{
  "n_kv_head": 1,
  "init": "normal",
  "optimizer": "ademamix",
  "schedule": "wsd",
  "batch_tokens": 32768
}
Each number is 200 + 20 x the weight over its row's rms, rounded and kept within 0 to 999. Layers, rows and columns count from 0. The size before them is the row's rms in percent of the matrix's.

# up: layer 6 MLP up, 512x128, rms 0.0756, rows 84-96, columns 0-127
# down: layer 6 MLP down (transposed), 512x128, rms 0.0544, rows 84-95, columns 0-127
up84,118,249,236,194,186,208,194,240,190,177,221,194,196,193,186,217,194,195,204,174,162,193,171,177,181,196,202,232,222,194,187,232,173,214,195,159,211,179,155,204,191,214,192,199,224,194,189,191,198,206,206,194,207,191,185,159,202,204,204,189,224,222,195,234,221,164,196,245,174,197,206,213,190,226,206,216,175,218,200,194,219,174,170,210,220,227,174,188,182,189,213,218,207,202,198,198,193,207,191,175,188,195,191,218,184,206,239,208,218,224,196,226,232,201,174,197,206,199,234,225,178,207,218,222,163,216,181,249,178
down84,117,212,193,226,182,219,210,194,200,210,199,215,222,185,190,200,164,237,195,195,214,222,185,202,211,175,192,190,215,160,206,190,202,198,202,182,188,240,206,199,211,216,203,221,200,207,226,201,224,175,219,197,196,216,189,242,204,188,196,198,188,200,210,172,222,196,190,227,205,225,192,183,196,202,192,198,187,198,170,212,182,205,198,194,211,160,190,211,228,152,199,231,169,214,150,198,197,203,202,222,185,232,207,185,233,220,184,214,211,206,191,133,174,239,198,227,152,187,171,212,172,225,183,224,217,186,181,180,234
up85,075,180,166,200,229,173,182,218,212,191,199,214,230,204,225,200,188,176,217,185,203,194,187,193,203,196,227,167,183,180,202,211,216,231,190,208,204,187,206,204,219,190,162,210,141,205,171,203,198,246,207,218,187,201,217,183,189,202,180,205,197,174,219,187,205,211,231,196,144,203,207,229,231,235,180,156,230,191,205,182,185,219,197,182,207,213,141,207,215,180,211,188,200,220,214,204,193,188,198,201,205,156,173,170,193,210,206,209,209,184,195,199,222,208,215,226,202,175,207,222,190,220,218,202,182,191,186,249,187
down85,068,195,227,211,142,198,204,186,186,198,187,193,177,170,199,210,205,220,172,202,201,220,191,211,210,188,198,221,209,232,196,195,190,175,196,193,200,205,207,193,195,201,241,209,237,189,209,200,200,178,206,200,207,195,186,199,191,212,225,207,207,205,184,222,173,177,181,188,243,213,204,189,136,179,230,244,166,209,201,197,199,173,182,208,199,190,260,200,180,256,198,188,208,181,161,185,198,198,210,219,176,233,220,240,186,191,174,190,196,236,210,217,175,179,201,179,202,210,211,204,217,194,198,186,213,209,208,166,227
up86,094,177,192,177,212,165,189,188,224,203,191,208,215,194,225,195,202,190,222,220,168,210,204,174,169,225,177,181,204,258,197,194,222,192,196,194,207,221,223,199,184,225,173,258,211,195,196,195,184,187,192,210,209,214,248,189,176,183,176,247,195,230,158,194,164,206,203,185,208,184,192,188,173,177,196,197,187,190,183,212,216,177,216,182,190,232,227,205,220,179,213,177,208,161,215,191,208,184,205,217,199,200,176,190,171,189,209,218,158,209,229,194,215,210,210,198,212,183,219,219,200,213,181,227,199,235,216,234,182
down86,084,218,208,239,152,239,224,177,187,172,203,207,221,212,178,242,233,205,198,177,228,220,188,198,216,149,231,204,223,183,205,207,185,203,205,180,189,202,183,218,202,195,233,181,214,201,192,197,248,225,182,176,208,199,159,214,200,229,231,201,194,203,231,168,217,199,210,202,203,186,242,204,180,162,206,188,186,202,204,203,199,189,198,209,180,172,180,216,207,219,198,198,175,202,178,199,198,200,215,187,184,190,165,198,215,226,189,207,221,191,165,174,188,214,186,190,189,211,225,197,192,194,193,153,182,199,207,170,236
up87,080,202,178,236,205,202,197,232,231,276,211,197,222,213,198,193,184,187,212,185,191,204,245,191,181,212,218,205,229,197,225,201,217,208,165,182,218,204,205,193,220,188,179,230,173,191,185,196,201,215,186,189,215,249,203,191,218,226,197,239,185,202,159,177,207,234,170,195,183,211,209,173,197,207,201,175,180,203,182,190,203,183,193,193,185,205,173,207,213,207,207,170,195,194,176,183,192,192,194,185,188,191,195,187,205,219,211,198,206,207,187,254,224,220,227,148,218,186,177,194,193,241,201,230,213,210,218,196,176
down87,083,208,215,178,196,195,198,195,182,144,206,202,178,200,214,185,224,209,168,185,204,187,158,205,186,155,171,214,196,208,194,216,204,195,199,185,162,208,226,197,193,198,205,183,218,198,191,196,200,185,220,188,201,163,198,218,181,167,210,144,242,207,228,206,197,164,222,204,193,193,200,244,227,202,193,226,208,190,218,215,189,199,217,191,233,200,227,174,196,221,200,205,226,234,208,208,202,210,208,211,221,229,210,215,180,171,177,209,179,211,215,170,190,207,169,249,162,185,231,192,222,158,212,197,199,197,193,208,198
up88,113,219,191,186,194,217,188,243,227,212,232,202,199,176,187,190,198,199,182,225,231,205,187,210,198,199,198,204,200,208,194,234,199,188,222,181,205,204,171,199,188,210,219,194,177,219,215,200,198,194,186,223,247,222,232,131,191,206,187,216,196,195,187,167,220,198,198,172,179,201,258,169,223,190,188,218,205,224,215,196,228,175,189,206,223,197,192,194,200,151,184,195,210,226,161,188,194,199,191,190,212,204,188,224,208,187,172,207,196,215,194,207,198,209,216,150,193,193,258,167,206,244,197,204,194,188,199,199,189
down88,113,200,209,209,200,168,207,174,164,196,206,215,193,217,216,195,182,190,183,177,173,212,208,216,214,186,216,160,185,225,203,176,219,229,172,231,219,226,225,187,171,186,156,211,204,209,177,207,174,218,203,177,221,175,176,204,216,231,247,160,173,188,191,231,198,218,211,225,187,211,186,222,219,233,243,168,185,195,160,243,218,209,196,204,195,210,208,184,189,195,180,231,157,201,206,199,208,194,174,202,218,210,189,190,204,233,211,201,202,198,193,215,217,183,197,219,208,207,188,230,178,191,210,206,204,206,176,160,189
up89,102,206,189,198,188,194,203,199,212,182,195,200,178,191,209,215,215,176,175,194,172,176,188,221,241,216,200,178,224,222,191,204,232,192,172,171,196,203,215,220,172,182,170,225,192,207,217,192,213,188,237,181,176,210,231,177,206,240,212,212,175,179,160,178,196,179,182,226,165,195,192,222,215,203,214,185,209,189,180,182,175,196,217,197,194,223,172,220,205,202,220,226,167,205,181,194,214,245,220,186,177,191,195,224,195,206,216,214,195,189,225,211,231,244,201,227,211,162,168,222,196,215,174,206,156,225,172,181,205
down89,100,208,232,214,221,229,224,193,206,212,179,211,217,197,210,181,205,221,199,208,216,229,207,196,151,141,223,230,168,202,217,211,194,166,227,229,220,194,202,188,242,229,230,183,198,212,172,153,157,200,178,201,236,181,211,201,182,168,177,206,210,191,215,230,202,219,215,170,211,197,223,171,167,194,185,207,211,224,213,202,228,208,183,194,221,175,201,176,191,195,197,210,194,198,177,232,210,191,166,184,199,182,190,205,178,211,198,198,223,199,201,199,201,173,194,195,177,214,239,192,186,184,188,171,223,200,210,216,193
up90,094,206,169,196,209,187,208,213,250,210,178,174,195,186,190,198,202,220,210,216,192,229,173,194,207,213,196,228,227,194,199,222,220,213,206,157,194,213,216,209,196,234,209,184,154,196,221,191,236,185,201,184,240,212,194,195,197,213,234,187,178,221,190,177,206,126,193,180,172,220,226,218,215,220,200,228,210,199,201,209,190,190,175,198,201,200,189,173,187,190,179,205,220,209,160,190,214,216,209,247,196,173,205,171,212,194,213,205,221,187,182,205,214,171,231,186,199,150,181,188,207,208,206,232,195,220,195,200,214
down90,096,193,225,175,183,208,201,184,156,210,216,213,195,228,223,226,209,172,191,219,190,210,221,205,192,201,185,186,208,211,195,200,188,197,168,221,176,190,194,186,198,177,210,219,233,219,192,207,165,229,196,230,160,198,194,164,172,178,155,210,223,174,200,215,210,245,231,226,213,183,189,218,175,186,225,188,184,200,207,199,201,207,209,196,191,213,216,222,239,193,193,185,192,178,225,174,185,225,184,141,188,231,223,240,189,210,199,224,184,203,228,187,182,201,177,205,197,243,212,204,206,183,198,206,196,159,204,192,191
up91,098,212,168,215,179,176,205,212,187,180,195,230,200,218,176,197,207,201,205,223,219,169,184,182,167,193,182,212,206,197,184,202,192,201,192,176,200,251,205,216,209,198,202,271,199,204,187,199,194,219,169,235,162,185,202,194,197,208,165,206,228,203,210,203,174,164,178,157,228,193,258,196,166,218,232,215,196,219,169,210,214,215,214,202,198,238,215,186,200,211,195,178,218,187,166,187,204,160,200,208,208,225,183,176,214,202,191,213,179,220,161,196,186,185,215,210,207,197,220,205,184,216,178,205,216,203,213,194,203
down91,101,172,210,213,214,203,181,200,210,211,213,178,228,183,220,182,190,208,188,168,187,210,223,204,204,173,207,206,196,193,205,224,165,196,215,213,178,160,183,153,226,201,220,161,213,209,207,201,192,202,208,182,209,235,169,210,204,215,226,193,187,228,187,204,211,236,199,203,150,194,145,196,233,198,166,201,203,208,217,227,171,194,197,212,229,191,208,223,209,239,198,191,189,214,243,206,197,201,192,197,219,180,214,228,194,203,209,195,181,218,195,194,223,229,201,180,171,169,195,193,175,229,219,164,185,196,174,225,162
up92,098,196,195,183,212,184,185,170,243,187,195,237,210,217,209,188,200,167,214,227,202,230,192,205,168,185,220,187,198,214,198,219,214,203,187,203,225,196,204,189,197,192,239,218,176,180,177,214,244,187,200,179,259,210,179,220,175,166,212,231,199,184,218,213,213,218,202,179,192,238,203,191,151,175,191,217,162,202,200,188,200,201,192,247,213,188,198,187,204,192,218,178,243,165,176,187,195,171,212,198,239,185,210,211,203,203,221,206,187,188,205,201,231,208,206,195,202,212,184,224,195,217,205,245,204,171,205,211,186
down92,094,196,175,208,199,242,223,189,140,205,210,190,199,181,175,229,208,252,218,183,203,206,210,182,235,248,202,191,214,218,198,175,157,218,203,208,181,186,234,193,197,201,176,213,207,205,223,210,169,203,198,190,187,205,211,164,200,224,176,210,167,215,174,205,224,172,183,184,185,175,246,215,199,225,212,212,212,207,205,208,202,204,218,189,166,206,196,215,211,218,182,224,167,227,189,197,221,216,195,202,177,202,193,199,191,206,192,202,217,219,189,183,153,230,162,207,197,200,186,188,213,178,192,160,185,229,199,195,199
up93,109,210,207,229,199,210,195,208,204,196,221,208,189,237,214,155,191,188,169,202,207,218,228,210,202,208,205,175,219,213,158,211,193,223,202,198,223,207,223,226,149,222,172,201,198,145,178,171,205,207,170,225,198,164,193,177,230,191,200,183,242,209,188,203,174,164,197,197,216,217,224,177,165,187,213,209,187,246,181,221,204,208,180,202,214,201,176,177,171,202,193,207,202,240,183,209,202,184,179,190,212,177,196,199,212,215,209,202,219,202,159,205,208,231,221,177,215,189,234,217,201,212,182,202,203,230,202,219,223
down93,102,215,185,188,229,217,220,183,185,201,191,191,193,190,210,216,223,213,213,195,195,172,155,197,167,185,193,188,200,173,218,180,188,202,202,173,186,193,166,199,255,213,221,238,216,243,209,250,207,171,244,190,203,227,192,226,158,209,205,217,191,205,189,185,213,194,191,227,178,187,177,178,216,190,187,185,206,179,212,193,187,163,209,209,187,223,190,211,251,160,211,189,212,187,225,184,177,211,200,214,212,239,199,200,195,196,218,181,180,228,230,220,196,177,203,218,176,211,174,192,214,204,196,183,192,174,221,199,204
up94,103,202,202,260,206,137,209,221,204,188,182,226,183,216,213,177,220,183,183,173,217,205,203,185,174,215,218,217,202,241,225,194,231,212,202,174,204,157,209,162,168,190,191,213,206,158,194,196,200,205,194,201,215,219,168,215,198,216,203,221,154,187,203,213,201,176,219,201,208,191,242,196,177,194,203,209,200,190,200,211,190,193,216,250,186,210,202,193,212,184,216,206,196,179,191,179,196,200,170,219,194,160,220,185,184,210,226,214,189,226,189,180,216,182,214,196,192,195,171,241,169,190,201,161,201,194,188,199,186
down94,097,204,152,168,173,230,182,187,196,197,215,169,176,214,184,249,169,139,210,178,203,186,195,198,211,189,208,203,184,203,191,198,182,199,206,207,192,274,198,213,226,196,190,190,207,237,197,200,187,223,163,183,155,211,218,182,208,210,208,199,204,191,192,195,221,208,174,226,227,188,193,206,213,202,218,179,185,210,213,211,234,211,204,143,183,175,184,191,208,209,190,203,213,189,194,213,224,211,174,194,190,218,217,207,185,205,186,189,195,173,199,191,170,200,181,217,212,196,232,189,237,201,203,237,210,193,215,186,217
up95,109,212,176,215,199,192,170,213,155,198,189,196,209,206,200,172,185,203,195,193,213,201,199,170,208,192,187,205,182,188,200,196,196,193,185,214,221,202,159,185,169,228,220,205,188,210,162,178,198,212,188,238,198,199,214,175,192,192,214,193,186,217,163,220,217,219,215,213,180,185,224,195,197,203,202,254,145,211,216,202,193,194,223,201,188,233,186,221,199,185,201,169,218,176,156,213,189,180,173,194,238,206,229,189,209,228,184,205,213,264,227,171,232,218,196,188,190,211,212,202,198,220,171,215,218,202,165,176,190
down95,091,190,226,159,196,208,192,177,220,207,198,224,177,196,228,199,217,206,172,228,195,218,197,225,178,151,196,194,217,172,233,216,239,203,212,206,208,219,232,209,175,187,184,189,200,204,199,191,202,175,220,181,226,203,227,202,197,172,206,226,176,216,245,186,203,199,208,194,227,217,139,206,222,206,210,172,238,215,159,231,202,201,173,193,194,208,192,189,216,182,181,224,178,225,197,203,181,209,195,209,145,217,188,204,194,184,182,212,174,165,184,208,186,187,198,179,196,218,220,179,207,219,192,210,220,172,225,199,207
up96,085,229,173,197,204,174,185,218,187,230,235,219,203,212,202,193,182,198,194,187,201,220,207,192,209,188,192,249,161,207,187,206,205,209,200,202,193,192,149,209,194,164,173,185,180,173,217,210,215,186,198,151,219,176,209,209,187,203,206,196,204,241,222,178,212,210,212,203,187,216,193,227,211,215,188,241,219,216,168,196,176,217,193,196,200,210,194,219,191,175,229,206,214,204,220,177,221,191,205,185,185,212,226,190,210,205,203,189,178,199,190,174,226,212,214,164,178,144,197,221,183,215,191,239,192,236,142,202,209